{"n_head": 7, "d_mlp": 768, "activation": "swiglu", "norm_place": "pre", "norm_eps": 1e-05, "tie_embeddings": false, "optimizer": "soap_variant", "beta2": 0.95}
Each number is 50 + 15 x the weight over the matrix's rms, rounded and kept within 0 to 99. Layers, rows and columns count from 0.

# gate: layer 13 MLP gate, 768x448, rms 0.153, rows 322-361, columns 0-55
# up: layer 13 MLP up, 768x448, rms 0.172, rows 322-361, columns 0-55
# down: layer 13 MLP down (transposed), 768x448, rms 0.171, rows 322-361, columns 0-55
gate322:16 52 28 34 58 51 41 56 54 28 50 72 52 33 36 44 49 75 39 40 32 17 39 84 52 62 54 76 46 86 41 41 50 67 43 55 69 44 28 48 51 34 61 30 66 83 19 65 51 66 48 51 68 75 53 46
up322:56 63 41 63 55 46 43 29 46 58 55 64 45 82 46 37 42 67 51 42 58 69 40 57 46 36 47 59 46 25 76 29 60 55 55 70 52 28 61 38 44 75 55 64 67 69 50 56 39 49 39 72 33 52 29 46
down322:39 53 09 57 70 45 56 37 69 67 54 47 49 42 53 47 60 84 43 51 26 64 60 35 43 57 50 46 51 61 50 58 57 30 36 40 70 45 41 64 63 72 38 33 40 64 45 45 63 69 60 57 62 74 36 43
gate323:35 32 66 21 78 44 53 49 60 42 78 85 62 69 66 46 42 35 59 46 29 65 54 41 63 52 68 36 37 50 42 47 33 31 40 81 74 25 48 60 71 60 64 63 48 64 54 58 56 44 60 38 75 62 76 47
up323:79 74 39 52 38 39 56 89 50 59 54 55 46 48 39 58 32 67 50 41 34 31 51 03 44 55 63 30 17 42 27 30 55 46 48 42 33 49 61 37 68 41 68 81 59 66 55 59 46 52 63 31 62 65 60 63
down323:58 52 74 64 57 62 47 43 41 73 67 42 38 77 49 52 59 59 50 35 63 72 33 36 48 64 39 35 64 23 39 46 57 23 43 56 50 60 55 58 68 34 75 43 53 38 55 34 50 70 39 44 55 63 15 52
gate324:74 32 51 57 56 60 57 36 25 76 90 54 45 36 42 36 53 60 70 41 62 34 44 60 54 52 56 33 72 53 35 35 52 29 38 26 34 59 34 55 77 52 55 62 44 35 46 63 37 60 46 78 40 10 56 70
up324:46 59 41 68 47 45 38 34 53 41 43 79 42 34 70 50 69 60 64 34 88 47 47 42 55 43 46 60 41 60 42 42 31 60 36 68 57 70 53 70 55 45 36 66 69 46 42 51 34 66 46 70 45 30 44 24
down324:43 48 67 42 63 54 60 54 45 76 36 54 66 45 47 49 24 90 44 62 55 61 44 40 59 65 55 44 51 28 43 53 32 56 59 56 38 72 55 45 58 12 57 58 29 55 62 64 51 60 47 26 37 64 58 46
gate325:43 66 37 53 60 51 15 63 64 49 50 25 47 32 46 54 42 82 28 30 20 21 58 75 61 42 68 35 56 17 29 64 43 43 69 59 50 26 26 50 25 37 21 54 39 48 70 50 64 52 87 42 50 62 69 60
up325:64 11 48 62 49 39 66 26 35 53 68 21 44 67 44 65 52 52 53 62 70 85 66 50 63 57 71 66 53 65 33 59 72 34 16 67 52 69 52 35 52 58 83 69 47 58 56 24 51 50 55 51 52 35 63 42
down325:55 41 59 59 28 64 67 46 27 61 51 48 66 43 57 58 48 42 35 17 48 58 73 16 26 58 58 44 49 49 70 62 58 83 43 65 66 47 40 49 67 53 30 39 68 48 48 81 56 50 41 55 51 53 54 41
gate326:62 48 28 27 34 50 47 68 38 65 37 48 60 56 65 33 61 47 45 61 43 18 55 62 65 55 64 58 53 25 39 45 68 44 58 56 22 41 36 33 24 31 49 55 45 53 53 55 41 58 51 46 38 42 58 46
up326:58 74 33 47 29 57 39 55 24 61 46 65 35 31 56 46 52 27 43 51 60 49 61 56 33 46 59 57 63 50 42 51 64 49 33 39 46 42 46 46 46 30 59 69 61 68 37 41 38 71 61 47 55 39 60 49
down326:57 44 50 61 39 36 51 55 50 80 44 56 49 33 42 55 53 51 62 38 45 38 58 29 60 58 55 51 72 26 51 50 50 43 70 49 38 39 41 39 54 53 51 62 52 44 63 57 64 34 45 41 46 56 66 64
gate327:30 69 52 44 51 52 32 40 61 34 45 57 54 62 40 40 13 30 23 62 53 20 37 32 45 63 50 51 49 02 74 45 67 36 67 45 48 47 44 56 66 53 36 63 62 63 42 53 51 61 70 42 48 29 44 48
up327:36 48 57 37 50 44 29 55 82 31 61 46 68 58 55 35 68 40 37 55 62 61 48 53 23 21 76 29 58 42 55 52 48 35 52 43 38 50 49 39 45 35 55 60 28 61 64 39 29 44 71 48 57 53 02 52
down327:69 65 57 38 39 46 57 65 45 45 62 45 38 41 50 37 37 54 58 59 59 51 60 46 51 63 60 37 57 19 70 67 46 38 51 39 45 46 28 55 41 63 41 81 38 61 35 37 63 55 66 39 58 54 42 99
gate328:35 42 46 31 70 55 51 40 58 66 51 46 58 43 32 73 56 55 52 54 47 45 53 41 35 69 39 27 32 56 66 44 28 40 40 60 43 46 48 36 27 38 59 63 28 56 37 40 62 46 46 47 33 64 35 44
up328:63 51 64 72 50 56 74 66 46 53 45 60 61 37 71 37 39 35 50 42 43 39 44 85 49 21 36 48 51 64 57 54 43 53 57 52 47 38 64 53 48 80 72 47 51 47 58 60 40 49 51 80 43 52 65 50
down328:81 49 50 69 67 27 58 51 37 63 54 70 47 45 60 68 55 58 19 42 59 40 68 73 46 56 58 61 39 53 57 63 21 52 67 57 90 59 62 63 59 48 68 44 12 35 44 56 37 82 44 52 45 63 46 45
gate329:41 71 24 41 45 51 47 54 54 28 53 52 29 57 33 14 40 48 48 59 61 31 27 57 39 65 22 51 57 47 47 26 76 48 62 89 56 26 86 36 53 38 37 56 41 55 67 51 50 27 62 73 70 45 27 37
up329:75 66 27 56 34 56 40 49 71 63 59 58 30 53 53 64 59 43 46 73 50 63 70 56 59 40 46 51 42 47 65 66 34 87 15 57 51 65 41 48 38 45 73 58 49 54 71 48 76 62 54 39 37 33 39 50
down329:80 49 53 42 61 57 32 34 54 46 41 59 82 86 60 56 58 43 59 45 35 60 54 37 72 60 63 44 60 54 44 31 49 32 22 52 73 39 66 66 38 66 40 54 62 48 59 27 55 62 38 35 31 66 19 36
gate330:70 39 47 35 40 38 54 46 03 24 58 40 41 44 84 56 51 29 54 45 40 56 27 27 68 29 10 15 39 35 62 80 53 49 49 38 43 37 46 28 42 63 59 12 34 51 39 32 43 58 22 19 62 56 57 66
up330:40 46 69 49 59 41 59 48 48 61 35 48 60 54 38 39 30 41 52 45 39 24 36 35 40 60 57 51 26 46 63 53 20 53 58 58 70 76 47 52 61 39 23 69 36 43 52 67 48 43 49 67 68 56 64 48
down330:64 69 80 40 53 42 46 51 47 50 45 65 36 45 70 52 73 45 46 60 80 53 42 87 40 41 20 51 52 73 49 50 48 77 37 47 59 37 42 53 46 54 42 16 59 33 61 43 62 31 62 24 44 59 65 53
gate331:55 69 60 48 46 31 49 45 05 72 60 36 42 51 58 32 70 39 71 57 52 40 54 51 66 70 55 43 57 35 33 44 62 41 35 62 81 55 37 61 41 54 46 47 31 56 48 61 55 50 43 70 51 09 50 61
up331:33 32 77 57 36 53 61 60 78 70 58 41 57 61 46 49 59 61 54 56 46 42 26 53 42 44 70 36 41 41 30 51 56 50 75 33 84 71 48 66 38 49 47 46 28 35 56 66 51 44 33 49 51 49 59 43
down331:37 59 28 38 58 72 63 57 55 37 50 43 37 59 66 37 74 43 84 36 53 26 62 62 48 50 29 30 41 74 60 50 56 43 46 58 33 54 36 35 50 42 35 43 28 54 39 36 54 82 54 53 46 76 56 33
gate332:60 56 76 41 37 79 50 30 71 67 32 62 66 59 28 43 39 66 56 71 39 35 70 61 70 61 39 54 55 83 58 66 56 45 49 74 65 33 51 63 24 49 40 44 47 36 24 50 44 42 21 37 51 54 20 50
up332:27 61 53 56 31 26 59 36 43 51 27 64 47 80 45 63 55 64 31 56 59 36 49 52 60 34 47 34 62 67 61 55 40 56 45 57 54 48 54 42 37 63 53 72 92 25 38 57 34 36 57 27 50 49 60 66
down332:39 25 59 62 28 23 49 59 51 71 24 71 74 47 65 53 42 43 16 39 56 42 70 70 61 39 35 15 82 54 49 34 46 56 37 71 73 47 58 45 29 53 47 17 65 24 34 59 46 35 40 52 64 64 53 39
gate333:56 61 60 70 31 60 55 45 70 42 60 27 32 34 70 66 45 33 66 68 41 54 51 55 50 44 72 49 38 52 56 57 47 63 36 36 62 76 41 46 43 75 65 43 43 62 59 51 52 18 47 40 62 34 52 29
up333:64 66 43 60 72 64 60 37 40 70 48 55 37 40 66 21 58 38 76 41 64 32 41 38 61 60 55 56 42 59 41 39 53 48 41 62 38 28 48 43 54 56 80 38 42 57 00 46 58 54 14 42 57 47 41 48
down333:53 84 36 61 35 31 35 37 47 48 68 48 53 46 46 44 47 57 42 37 40 43 52 53 55 47 33 73 46 49 52 64 52 39 63 61 56 22 39 65 60 62 47 41 63 45 50 69 60 68 36 68 50 36 37 40
gate334:56 69 35 66 30 58 46 28 22 58 60 41 46 68 50 64 58 56 36 59 20 56 56 36 67 44 61 25 64 52 22 49 48 64 41 86 38 46 27 83 58 60 45 49 58 44 58 74 66 48 41 51 54 76 43 50
up334:59 54 40 70 51 55 59 59 77 54 81 40 37 39 25 41 37 33 60 32 21 55 71 51 53 26 94 45 47 48 77 45 43 72 40 44 75 53 48 62 47 53 60 68 32 47 66 40 61 57 40 60 73 66 54 71
down334:50 47 85 31 42 42 34 56 45 47 55 90 59 29 29 20 28 54 58 34 38 55 80 72 38 61 53 36 44 22 62 57 61 67 59 31 40 46 45 55 67 69 65 58 70 64 58 74 36 51 46 67 41 55 27 35
gate335:57 51 60 64 38 52 52 77 64 46 30 84 29 46 39 57 56 32 42 66 57 77 44 74 57 54 37 43 28 45 37 83 60 60 26 41 49 52 40 90 43 64 39 38 38 80 39 51 65 52 54 37 52 28 36 56
up335:46 25 59 34 25 41 28 72 56 42 35 37 52 36 96 48 58 35 46 42 59 41 63 42 38 34 51 29 63 43 42 63 39 37 56 51 40 75 60 51 63 13 26 59 31 49 73 85 37 65 51 38 51 52 42 56
down335:60 49 26 50 26 07 75 37 54 41 23 37 40 35 49 46 59 55 40 18 59 29 61 50 46 55 52 50 41 80 73 43 41 41 34 55 51 41 53 47 47 00 37 60 58 60 60 48 39 34 41 49 29 64 42 68
gate336:86 71 43 72 70 48 34 65 39 38 57 49 53 55 46 56 40 24 54 63 69 35 55 61 55 37 82 44 50 49 47 49 40 36 49 75 34 58 41 24 70 59 44 58 55 49 87 48 49 27 36 65 48 68 53 39
up336:36 61 25 42 53 54 47 27 23 48 35 75 63 30 44 77 48 33 40 56 40 44 79 57 48 66 65 41 30 74 43 52 42 50 40 24 65 54 38 24 30 54 37 51 48 37 56 44 47 43 33 67 66 76 51 40
down336:57 46 77 57 44 20 42 50 59 57 48 31 80 49 56 37 57 16 26 56 85 70 59 50 33 47 47 36 76 54 43 57 73 55 44 67 38 56 74 28 43 54 40 52 29 69 41 45 72 35 54 72 46 55 55 32
gate337:33 53 70 49 60 43 58 59 41 18 76 41 56 46 73 44 58 32 48 72 58 66 63 57 36 59 42 43 44 48 31 48 21 51 47 82 43 51 42 29 52 48 36 65 44 46 68 63 38 50 49 57 54 63 54 73
up337:45 27 65 58 56 53 72 49 30 79 47 49 47 55 04 35 43 63 63 45 71 42 45 58 57 32 50 91 55 38 39 64 71 30 35 53 61 55 53 45 34 59 60 47 40 26 42 68 48 64 40 56 38 68 76 20
down337:25 25 32 31 69 71 44 41 45 31 42 00 35 68 55 34 48 57 46 50 57 47 61 46 58 80 25 61 41 57 70 78 73 35 18 50 64 40 43 28 77 50 46 64 56 55 50 78 57 57 43 56 40 38 76 51
gate338:29 46 48 42 28 05 54 39 66 71 46 43 39 42 51 50 57 19 54 49 70 64 67 35 37 67 59 30 62 43 47 63 55 47 71 71 19 61 63 46 80 52 62 19 51 46 53 12 49 27 47 52 67 35 46 48
up338:37 26 24 44 55 48 41 42 33 69 54 50 44 61 37 74 63 58 76 55 46 57 42 29 30 38 71 36 77 14 62 57 16 31 46 70 43 34 75 57 91 43 43 39 70 43 61 52 24 47 82 79 67 79 38 31
down338:50 56 59 60 41 18 58 48 45 00 35 23 48 70 47 60 89 50 64 29 40 59 73 32 63 40 26 64 55 33 32 63 44 65 33 79 75 62 72 60 55 47 40 52 59 29 57 48 51 80 29 36 67 55 63 40
gate339:32 62 16 50 49 38 48 34 40 37 42 65 49 66 49 57 47 31 58 57 63 63 62 59 38 45 66 17 41 58 19 26 53 63 85 59 48 48 71 29 34 70 19 48 27 37 38 36 68 51 70 50 43 58 53 42
up339:44 34 41 54 34 54 40 60 56 71 65 47 70 38 53 75 39 31 63 29 50 57 60 55 53 52 51 68 52 60 46 54 50 39 49 67 38 66 42 32 48 31 69 60 41 40 59 54 59 55 41 49 56 42 07 39
down339:39 51 73 64 59 60 38 45 50 51 48 60 38 74 46 40 45 51 28 39 52 55 79 54 68 44 78 46 43 53 55 40 17 45 48 55 41 45 81 42 45 71 47 33 75 47 57 62 43 61 31 46 74 21 35 62
gate340:79 56 47 53 47 48 81 68 85 68 76 49 56 37 51 57 36 37 46 43 32 44 43 49 58 28 48 14 66 11 24 50 42 47 49 34 51 61 13 50 32 38 65 43 22 62 43 50 55 37 53 69 38 40 80 41
up340:66 54 53 36 18 72 53 66 21 42 48 64 39 40 52 36 65 58 65 78 68 62 36 32 24 45 28 46 60 55 61 38 62 44 71 75 76 50 43 52 40 69 30 60 62 44 28 47 53 68 69 45 45 46 56 64
down340:77 36 43 49 61 30 43 69 87 50 66 57 34 62 53 54 57 65 43 61 28 30 40 35 48 47 47 38 33 36 57 62 57 40 46 36 42 64 51 32 64 64 53 66 56 56 45 38 58 31 50 55 55 29 56 70
gate341:55 54 47 60 68 61 34 11 81 35 64 70 62 50 68 63 53 70 61 58 48 11 38 51 36 58 58 47 40 51 39 45 45 47 57 61 46 62 57 37 54 40 39 44 58 18 50 59 33 52 46 78 40 57 48 69
up341:61 56 57 41 45 48 30 17 55 51 38 49 65 77 33 38 40 77 56 41 50 41 54 11 44 46 65 31 45 47 34 32 55 45 39 56 46 23 76 64 75 48 60 37 51 53 51 63 57 10 60 29 44 58 52 62
down341:54 59 57 73 39 62 47 40 55 54 36 79 50 47 37 31 62 76 56 44 64 43 70 41 65 50 47 31 12 60 51 42 52 33 55 21 52 82 45 34 46 53 52 50 70 42 53 57 48 61 45 46 60 45 33 50
gate342:43 50 52 62 31 65 68 46 64 58 47 40 75 26 49 58 41 44 38 83 70 46 56 55 55 34 33 40 36 64 85 56 68 44 64 49 21 19 61 55 24 19 31 55 43 52 58 45 31 63 22 38 36 43 48 66
up342:39 45 47 20 55 48 56 55 55 45 66 64 38 65 74 53 35 70 57 48 74 48 34 49 57 39 58 29 61 63 51 38 44 52 44 66 16 49 51 64 58 72 55 64 56 40 22 60 19 38 65 61 31 33 48 60
down342:60 54 48 49 35 89 24 27 58 37 78 89 73 75 84 40 26 60 54 74 25 24 19 36 62 65 33 55 72 36 60 28 40 28 65 40 20 63 52 75 66 66 42 51 63 74 30 35 19 28 66 38 30 44 47 41
gate343:59 75 55 45 41 60 62 27 61 57 46 39 51 31 52 54 60 55 39 50 32 24 57 68 53 51 45 67 59 42 77 54 57 52 33 55 54 31 32 62 68 49 54 49 55 51 67 62 39 50 59 49 56 77 51 46
up343:56 32 52 52 42 39 44 41 70 44 67 61 62 27 59 45 42 41 52 37 64 47 57 39 55 56 56 55 58 39 33 59 34 56 48 47 45 55 66 56 52 38 93 45 71 48 48 51 52 37 45 37 49 36 45 32
down343:54 79 49 57 64 34 48 36 33 62 50 33 48 46 58 62 46 49 37 37 70 60 82 41 47 45 49 58 54 61 44 50 42 61 68 30 33 24 63 38 63 38 33 44 30 37 36 43 54 49 68 57 66 73 66 66
gate344:69 48 26 46 42 48 50 48 50 49 64 44 32 23 70 65 42 59 54 57 57 46 51 36 38 48 54 54 27 40 55 69 35 47 64 37 45 38 53 46 79 47 40 45 47 43 48 59 51 33 54 63 65 63 51 53
up344:41 61 54 59 86 54 66 48 59 53 63 57 56 42 73 33 39 60 46 60 32 56 50 49 64 39 40 53 50 51 52 37 28 34 43 61 42 62 47 51 33 57 67 45 35 60 23 42 47 66 42 59 33 49 38 40
down344:53 36 40 58 58 48 60 42 53 35 36 44 74 64 51 27 42 51 46 47 70 41 49 67 38 54 32 63 68 52 34 55 43 34 57 63 23 66 46 64 36 34 45 74 69 51 46 52 37 39 60 46 38 33 39 58
gate345:45 59 29 47 76 52 27 65 51 48 37 38 35 18 62 77 62 75 32 40 41 53 35 53 48 37 48 64 61 24 45 82 47 56 49 40 85 50 55 57 40 57 77 29 47 48 78 44 41 50 30 47 38 41 36 68
up345:49 64 46 60 46 39 51 57 70 49 05 51 51 29 51 50 55 45 52 55 31 39 73 26 38 44 55 29 57 22 16 52 36 55 52 30 46 31 73 62 60 29 76 46 51 40 38 72 58 43 23 46 27 66 44 66
down345:32 30 31 57 23 41 41 43 41 38 52 48 38 59 59 54 76 51 58 53 36 38 95 42 45 72 29 54 15 07 21 60 52 71 52 54 35 32 66 23 58 44 87 69 47 51 34 48 79 71 56 16 15 72 85 60
gate346:56 59 52 44 67 48 46 31 42 59 71 25 42 42 68 45 72 27 57 49 51 31 40 56 52 79 53 31 55 45 60 67 64 61 51 30 60 56 48 48 60 58 81 42 76 62 70 42 27 36 21 66 40 21 40 29
up346:30 62 33 81 58 68 62 77 27 58 50 81 46 71 32 46 31 59 35 61 49 62 41 59 33 25 39 41 45 63 30 65 40 71 40 55 66 50 41 70 54 75 48 79 60 63 43 39 58 76 51 47 59 56 46 67
down346:47 43 51 58 36 53 71 25 50 68 45 34 23 65 47 71 55 49 20 53 54 30 54 67 65 89 42 29 39 73 39 51 31 55 38 42 37 25 67 64 42 40 33 58 54 60 33 54 50 70 41 66 13 68 41 47
gate347:54 32 29 53 55 71 29 64 59 82 56 86 51 49 65 36 52 42 45 68 54 42 78 21 49 36 34 26 36 45 41 56 13 56 35 61 48 54 28 31 38 50 66 41 58 41 59 73 35 40 29 60 64 38 47 34
up347:51 46 28 65 43 47 40 28 54 64 31 53 75 43 29 72 49 47 73 32 81 52 51 34 68 52 55 71 59 48 71 28 31 38 66 71 50 68 51 50 45 45 67 75 63 57 67 37 49 69 41 90 64 37 63 29
down347:32 34 67 59 74 55 43 42 70 35 48 65 65 38 53 54 38 52 68 07 75 44 54 64 65 46 46 47 62 41 60 52 49 62 61 77 27 45 27 58 47 47 59 58 59 37 61 68 27 50 60 77 58 31 42 32
gate348:57 60 51 49 77 60 74 58 58 38 67 61 68 34 57 52 90 52 61 36 74 64 55 54 11 53 31 93 57 49 48 23 55 34 62 27 50 43 43 40 36 53 71 70 43 68 35 53 31 64 53 25 37 48 89 44
up348:51 35 60 32 32 40 33 39 08 67 19 54 57 84 62 60 87 26 14 61 49 66 57 08 99 80 80 21 41 48 49 69 20 47 45 45 45 36 35 36 66 42 45 31 56 43 57 33 69 62 19 61 31 59 37 25
down348:44 42 24 23 31 26 57 29 53 73 37 44 64 52 51 27 34 34 38 61 55 42 35 43 54 50 51 48 33 64 62 56 50 62 45 36 58 42 58 35 66 61 57 51 48 53 39 28 81 73 41 38 65 66 31 09
gate349:63 57 82 66 34 49 50 51 53 53 56 60 52 50 51 34 33 33 52 39 48 70 47 84 51 66 36 44 63 51 69 66 41 66 73 55 52 50 67 43 47 19 41 55 41 50 52 52 44 49 46 41 44 40 26 76
up349:82 56 34 31 60 54 61 54 63 37 51 62 85 38 63 56 28 42 43 35 63 60 61 50 50 71 45 48 71 36 71 50 37 74 51 54 58 75 67 36 53 21 48 20 58 45 63 67 66 41 69 30 38 50 21 57
down349:50 56 30 55 37 59 43 72 37 71 66 36 70 13 53 57 38 46 28 37 70 39 44 47 37 51 28 28 52 48 46 44 36 45 76 53 30 27 38 67 44 51 57 19 89 60 63 38 52 28 55 26 07 51 73 36
gate350:37 63 26 34 63 33 72 64 58 65 34 49 55 34 49 21 60 42 45 53 49 57 65 47 36 64 76 74 85 86 56 67 03 43 32 48 45 18 51 39 42 95 46 52 40 27 28 53 46 35 38 43 21 55 45 48
up350:75 45 30 43 55 30 35 62 48 56 72 21 58 51 36 44 71 71 46 46 54 56 77 66 18 37 45 36 37 41 41 34 15 42 50 77 57 45 35 62 85 54 46 40 36 48 60 36 99 43 61 81 65 42 52 62
down350:50 32 44 49 45 76 37 31 48 59 51 42 41 63 51 47 35 64 25 25 43 54 48 40 64 69 36 58 48 41 32 50 17 62 64 50 33 57 44 64 66 33 47 39 46 70 03 43 57 71 48 19 77 47 41 51
gate351:29 38 32 54 65 16 60 31 78 43 45 75 54 45 30 31 45 56 32 66 65 34 60 65 41 73 29 38 38 51 46 87 48 35 52 28 45 72 59 50 35 79 78 51 66 61 47 53 29 57 44 73 26 39 44 48
up351:93 59 53 52 37 39 41 69 42 64 58 61 24 45 50 50 30 57 32 70 47 61 33 34 43 46 66 60 60 69 38 23 38 82 44 52 46 39 22 48 46 35 40 39 47 25 38 71 74 39 61 29 49 49 28 33
down351:70 58 45 50 56 48 86 39 60 36 47 26 61 66 53 44 43 89 63 40 45 68 56 46 50 37 65 58 52 34 71 40 56 41 69 66 23 29 44 56 45 46 51 32 91 18 45 41 29 58 35 52 54 63 43 43
gate352:55 52 27 68 78 58 78 41 16 76 37 47 65 58 45 49 48 70 57 49 50 57 64 34 50 44 40 47 43 77 58 59 30 31 40 36 33 41 47 68 73 43 58 56 47 50 71 23 36 50 58 42 58 29 63 46
up352:72 60 58 10 68 53 37 61 24 58 47 44 57 67 62 63 54 31 59 35 32 58 63 64 45 43 46 73 40 39 46 53 69 35 52 41 20 03 66 82 56 38 30 30 30 71 53 56 47 62 66 33 71 53 69 51
down352:58 51 68 53 52 21 33 55 47 29 68 54 63 44 32 20 66 55 37 48 54 58 43 45 48 65 62 47 70 48 58 55 66 69 47 65 32 35 62 48 64 33 64 39 38 56 22 51 54 24 56 42 80 65 28 41
gate353:53 62 46 16 87 52 34 76 26 34 52 25 65 42 35 59 60 52 43 62 50 50 46 65 50 61 48 53 54 48 43 54 46 54 66 42 46 52 81 32 41 73 51 49 58 80 43 75 47 48 33 41 58 27 40 45
up353:69 61 61 43 68 81 58 49 43 46 53 67 70 50 56 56 62 54 45 35 57 24 41 63 43 44 37 70 39 50 80 83 53 45 64 37 49 38 25 33 08 50 50 46 61 49 26 42 21 42 67 43 38 31 87 49
down353:62 28 65 43 84 56 75 65 33 77 43 61 37 68 58 50 55 55 32 58 35 20 61 69 62 53 69 40 45 59 60 57 57 62 48 32 49 50 47 52 30 39 63 35 69 50 33 38 46 37 46 59 72 36 38 49
gate354:47 52 66 49 51 01 28 49 50 55 74 58 29 52 98 61 45 64 47 40 29 53 65 45 57 47 39 54 74 36 29 46 52 35 50 33 50 53 50 18 46 79 49 48 32 52 53 40 57 29 68 41 50 44 39 43
up354:53 29 61 44 37 50 40 31 55 43 38 60 67 75 50 58 72 44 53 50 68 38 52 62 53 48 43 39 32 77 55 78 46 69 60 44 48 31 35 66 52 41 49 59 50 33 57 41 57 55 53 72 62 48 41 64
down354:41 36 14 57 70 57 74 67 44 54 40 56 55 58 60 58 56 83 65 35 45 57 34 52 44 67 26 46 64 56 52 54 40 56 56 44 35 64 77 51 78 53 53 59 30 36 48 70 50 55 64 69 41 55 34 41
gate355:47 65 67 22 40 67 44 62 46 60 51 60 33 50 53 18 44 19 50 54 78 18 52 32 53 58 37 25 72 57 56 37 41 45 56 30 53 78 75 51 67 39 68 27 50 35 30 52 56 44 77 57 76 50 54 39
up355:50 64 55 13 33 47 36 59 29 31 49 47 49 32 51 31 70 43 41 66 59 52 37 57 50 12 28 39 60 54 52 13 28 21 76 47 73 43 79 53 46 32 50 63 44 19 54 68 70 42 50 50 47 63 63 43
down355:47 93 51 31 43 57 32 46 66 61 51 41 39 36 46 53 58 56 43 59 66 35 39 67 45 55 49 47 73 55 42 59 58 49 40 58 74 52 42 55 74 61 33 80 51 37 56 38 26 49 46 65 24 10 47 49
gate356:54 75 54 19 55 30 77 59 69 42 45 57 82 39 62 17 74 18 66 64 29 64 52 35 53 45 43 50 70 38 31 35 52 31 47 38 77 58 28 60 44 61 54 33 42 45 53 77 33 72 35 85 38 44 46 50
up356:34 53 61 55 60 44 59 25 59 43 59 61 68 44 41 77 43 42 36 48 36 57 49 44 73 68 60 62 56 20 51 31 39 54 30 35 15 50 59 68 61 26 60 67 57 52 76 76 25 56 40 36 37 66 08 47
down356:36 65 69 73 65 21 42 21 40 39 53 74 39 44 35 54 65 47 46 58 69 26 47 33 45 75 60 41 71 47 45 55 56 66 25 51 58 78 40 46 34 38 27 69 54 31 41 49 39 63 53 33 58 46 39 22
gate357:24 32 45 84 42 76 51 40 38 74 49 60 32 57 65 45 15 36 65 48 33 32 80 54 22 36 32 35 46 59 65 36 40 76 19 51 75 56 52 51 82 19 62 80 40 43 69 37 48 53 51 53 50 65 72 76
up357:52 53 26 11 36 41 66 64 48 34 17 53 40 57 59 64 42 41 31 55 53 44 60 51 55 69 33 48 55 56 34 31 42 50 41 45 32 43 37 42 60 36 62 62 50 81 42 55 52 53 89 47 59 35 47 48
down357:65 44 90 68 30 54 42 22 67 51 40 67 42 57 35 65 20 36 49 46 38 49 76 36 56 36 53 53 38 46 61 56 62 41 63 40 77 67 39 63 38 44 43 56 46 58 54 62 92 59 55 38 49 45 62 53
gate358:16 47 66 13 49 36 50 64 63 58 29 54 51 67 36 37 78 36 61 44 39 37 48 35 50 61 29 40 35 53 53 53 70 74 77 65 74 38 33 28 48 58 53 24 46 27 44 53 63 24 60 46 84 54 55 57
up358:46 35 62 48 50 45 58 27 41 34 59 56 52 46 33 76 34 70 26 41 46 70 46 59 38 51 47 53 75 43 19 57 53 42 39 48 44 43 37 45 64 50 41 54 32 73 31 63 33 48 45 50 40 42 57 44
down358:50 40 77 56 61 40 21 33 56 39 60 44 70 39 47 32 64 56 23 45 34 58 47 61 36 43 18 29 49 47 32 77 73 26 25 20 61 67 66 56 65 94 66 61 42 44 39 62 25 25 41 68 46 38 38 43
gate359:43 29 49 48 66 70 51 50 40 57 46 41 49 42 33 63 32 64 72 37 22 52 52 63 59 68 40 58 41 62 21 51 51 45 84 57 56 60 59 60 48 38 40 52 61 48 38 34 50 58 81 57 54 99 46 62
up359:52 23 38 47 54 45 33 49 44 48 37 43 62 55 67 30 12 38 58 19 48 47 52 47 79 28 64 62 52 41 69 63 43 66 50 36 66 53 57 37 85 65 35 44 57 52 56 32 64 71 71 59 47 71 74 39
down359:84 33 54 42 55 45 23 42 40 40 18 77 33 38 49 15 34 48 41 54 51 60 66 54 62 32 26 21 57 32 40 48 51 58 79 90 44 42 42 48 55 34 54 59 71 41 51 67 59 85 74 62 24 39 61 64
gate360:56 69 49 71 63 33 26 57 34 25 64 52 31 52 37 80 38 55 15 43 21 56 60 59 21 64 63 44 67 53 62 45 71 46 44 54 44 29 76 35 30 38 51 43 37 48 62 63 44 68 61 40 61 45 46 48
up360:27 54 37 50 45 21 65 30 39 31 41 47 26 34 72 57 49 73 66 37 82 62 33 62 48 54 54 26 39 44 49 73 83 58 43 42 65 65 84 53 48 46 67 63 29 68 47 53 35 64 59 74 41 44 61 69
down360:32 33 30 55 39 66 69 54 54 37 54 54 40 71 54 30 57 59 61 42 50 63 36 42 89 67 58 32 23 54 55 64 53 37 71 29 62 64 66 68 57 44 52 86 48 48 38 36 51 20 60 68 63 49 37 38
gate361:57 49 57 38 80 41 55 26 38 63 53 39 37 38 46 47 54 32 56 58 52 42 48 37 50 65 76 51 75 73 72 30 59 59 58 22 58 73 33 63 46 21 58 61 49 43 90 67 42 30 64 36 43 36 47 17
up361:44 34 39 63 32 58 53 43 53 42 21 11 70 70 37 41 67 62 55 69 52 38 51 65 23 66 48 43 60 63 79 38 29 38 43 43 64 62 35 34 28 59 41 68 54 29 50 43 41 55 55 40 60 48 45 70
down361:65 55 44 29 46 30 62 53 28 50 32 52 41 36 45 53 31 45 39 48 19 63 80 30 65 64 42 23 78 66 52 56 41 43 52 55 41 40 58 32 47 72 32 40 56 72 35 45 21 28 38 51 40 43 71 43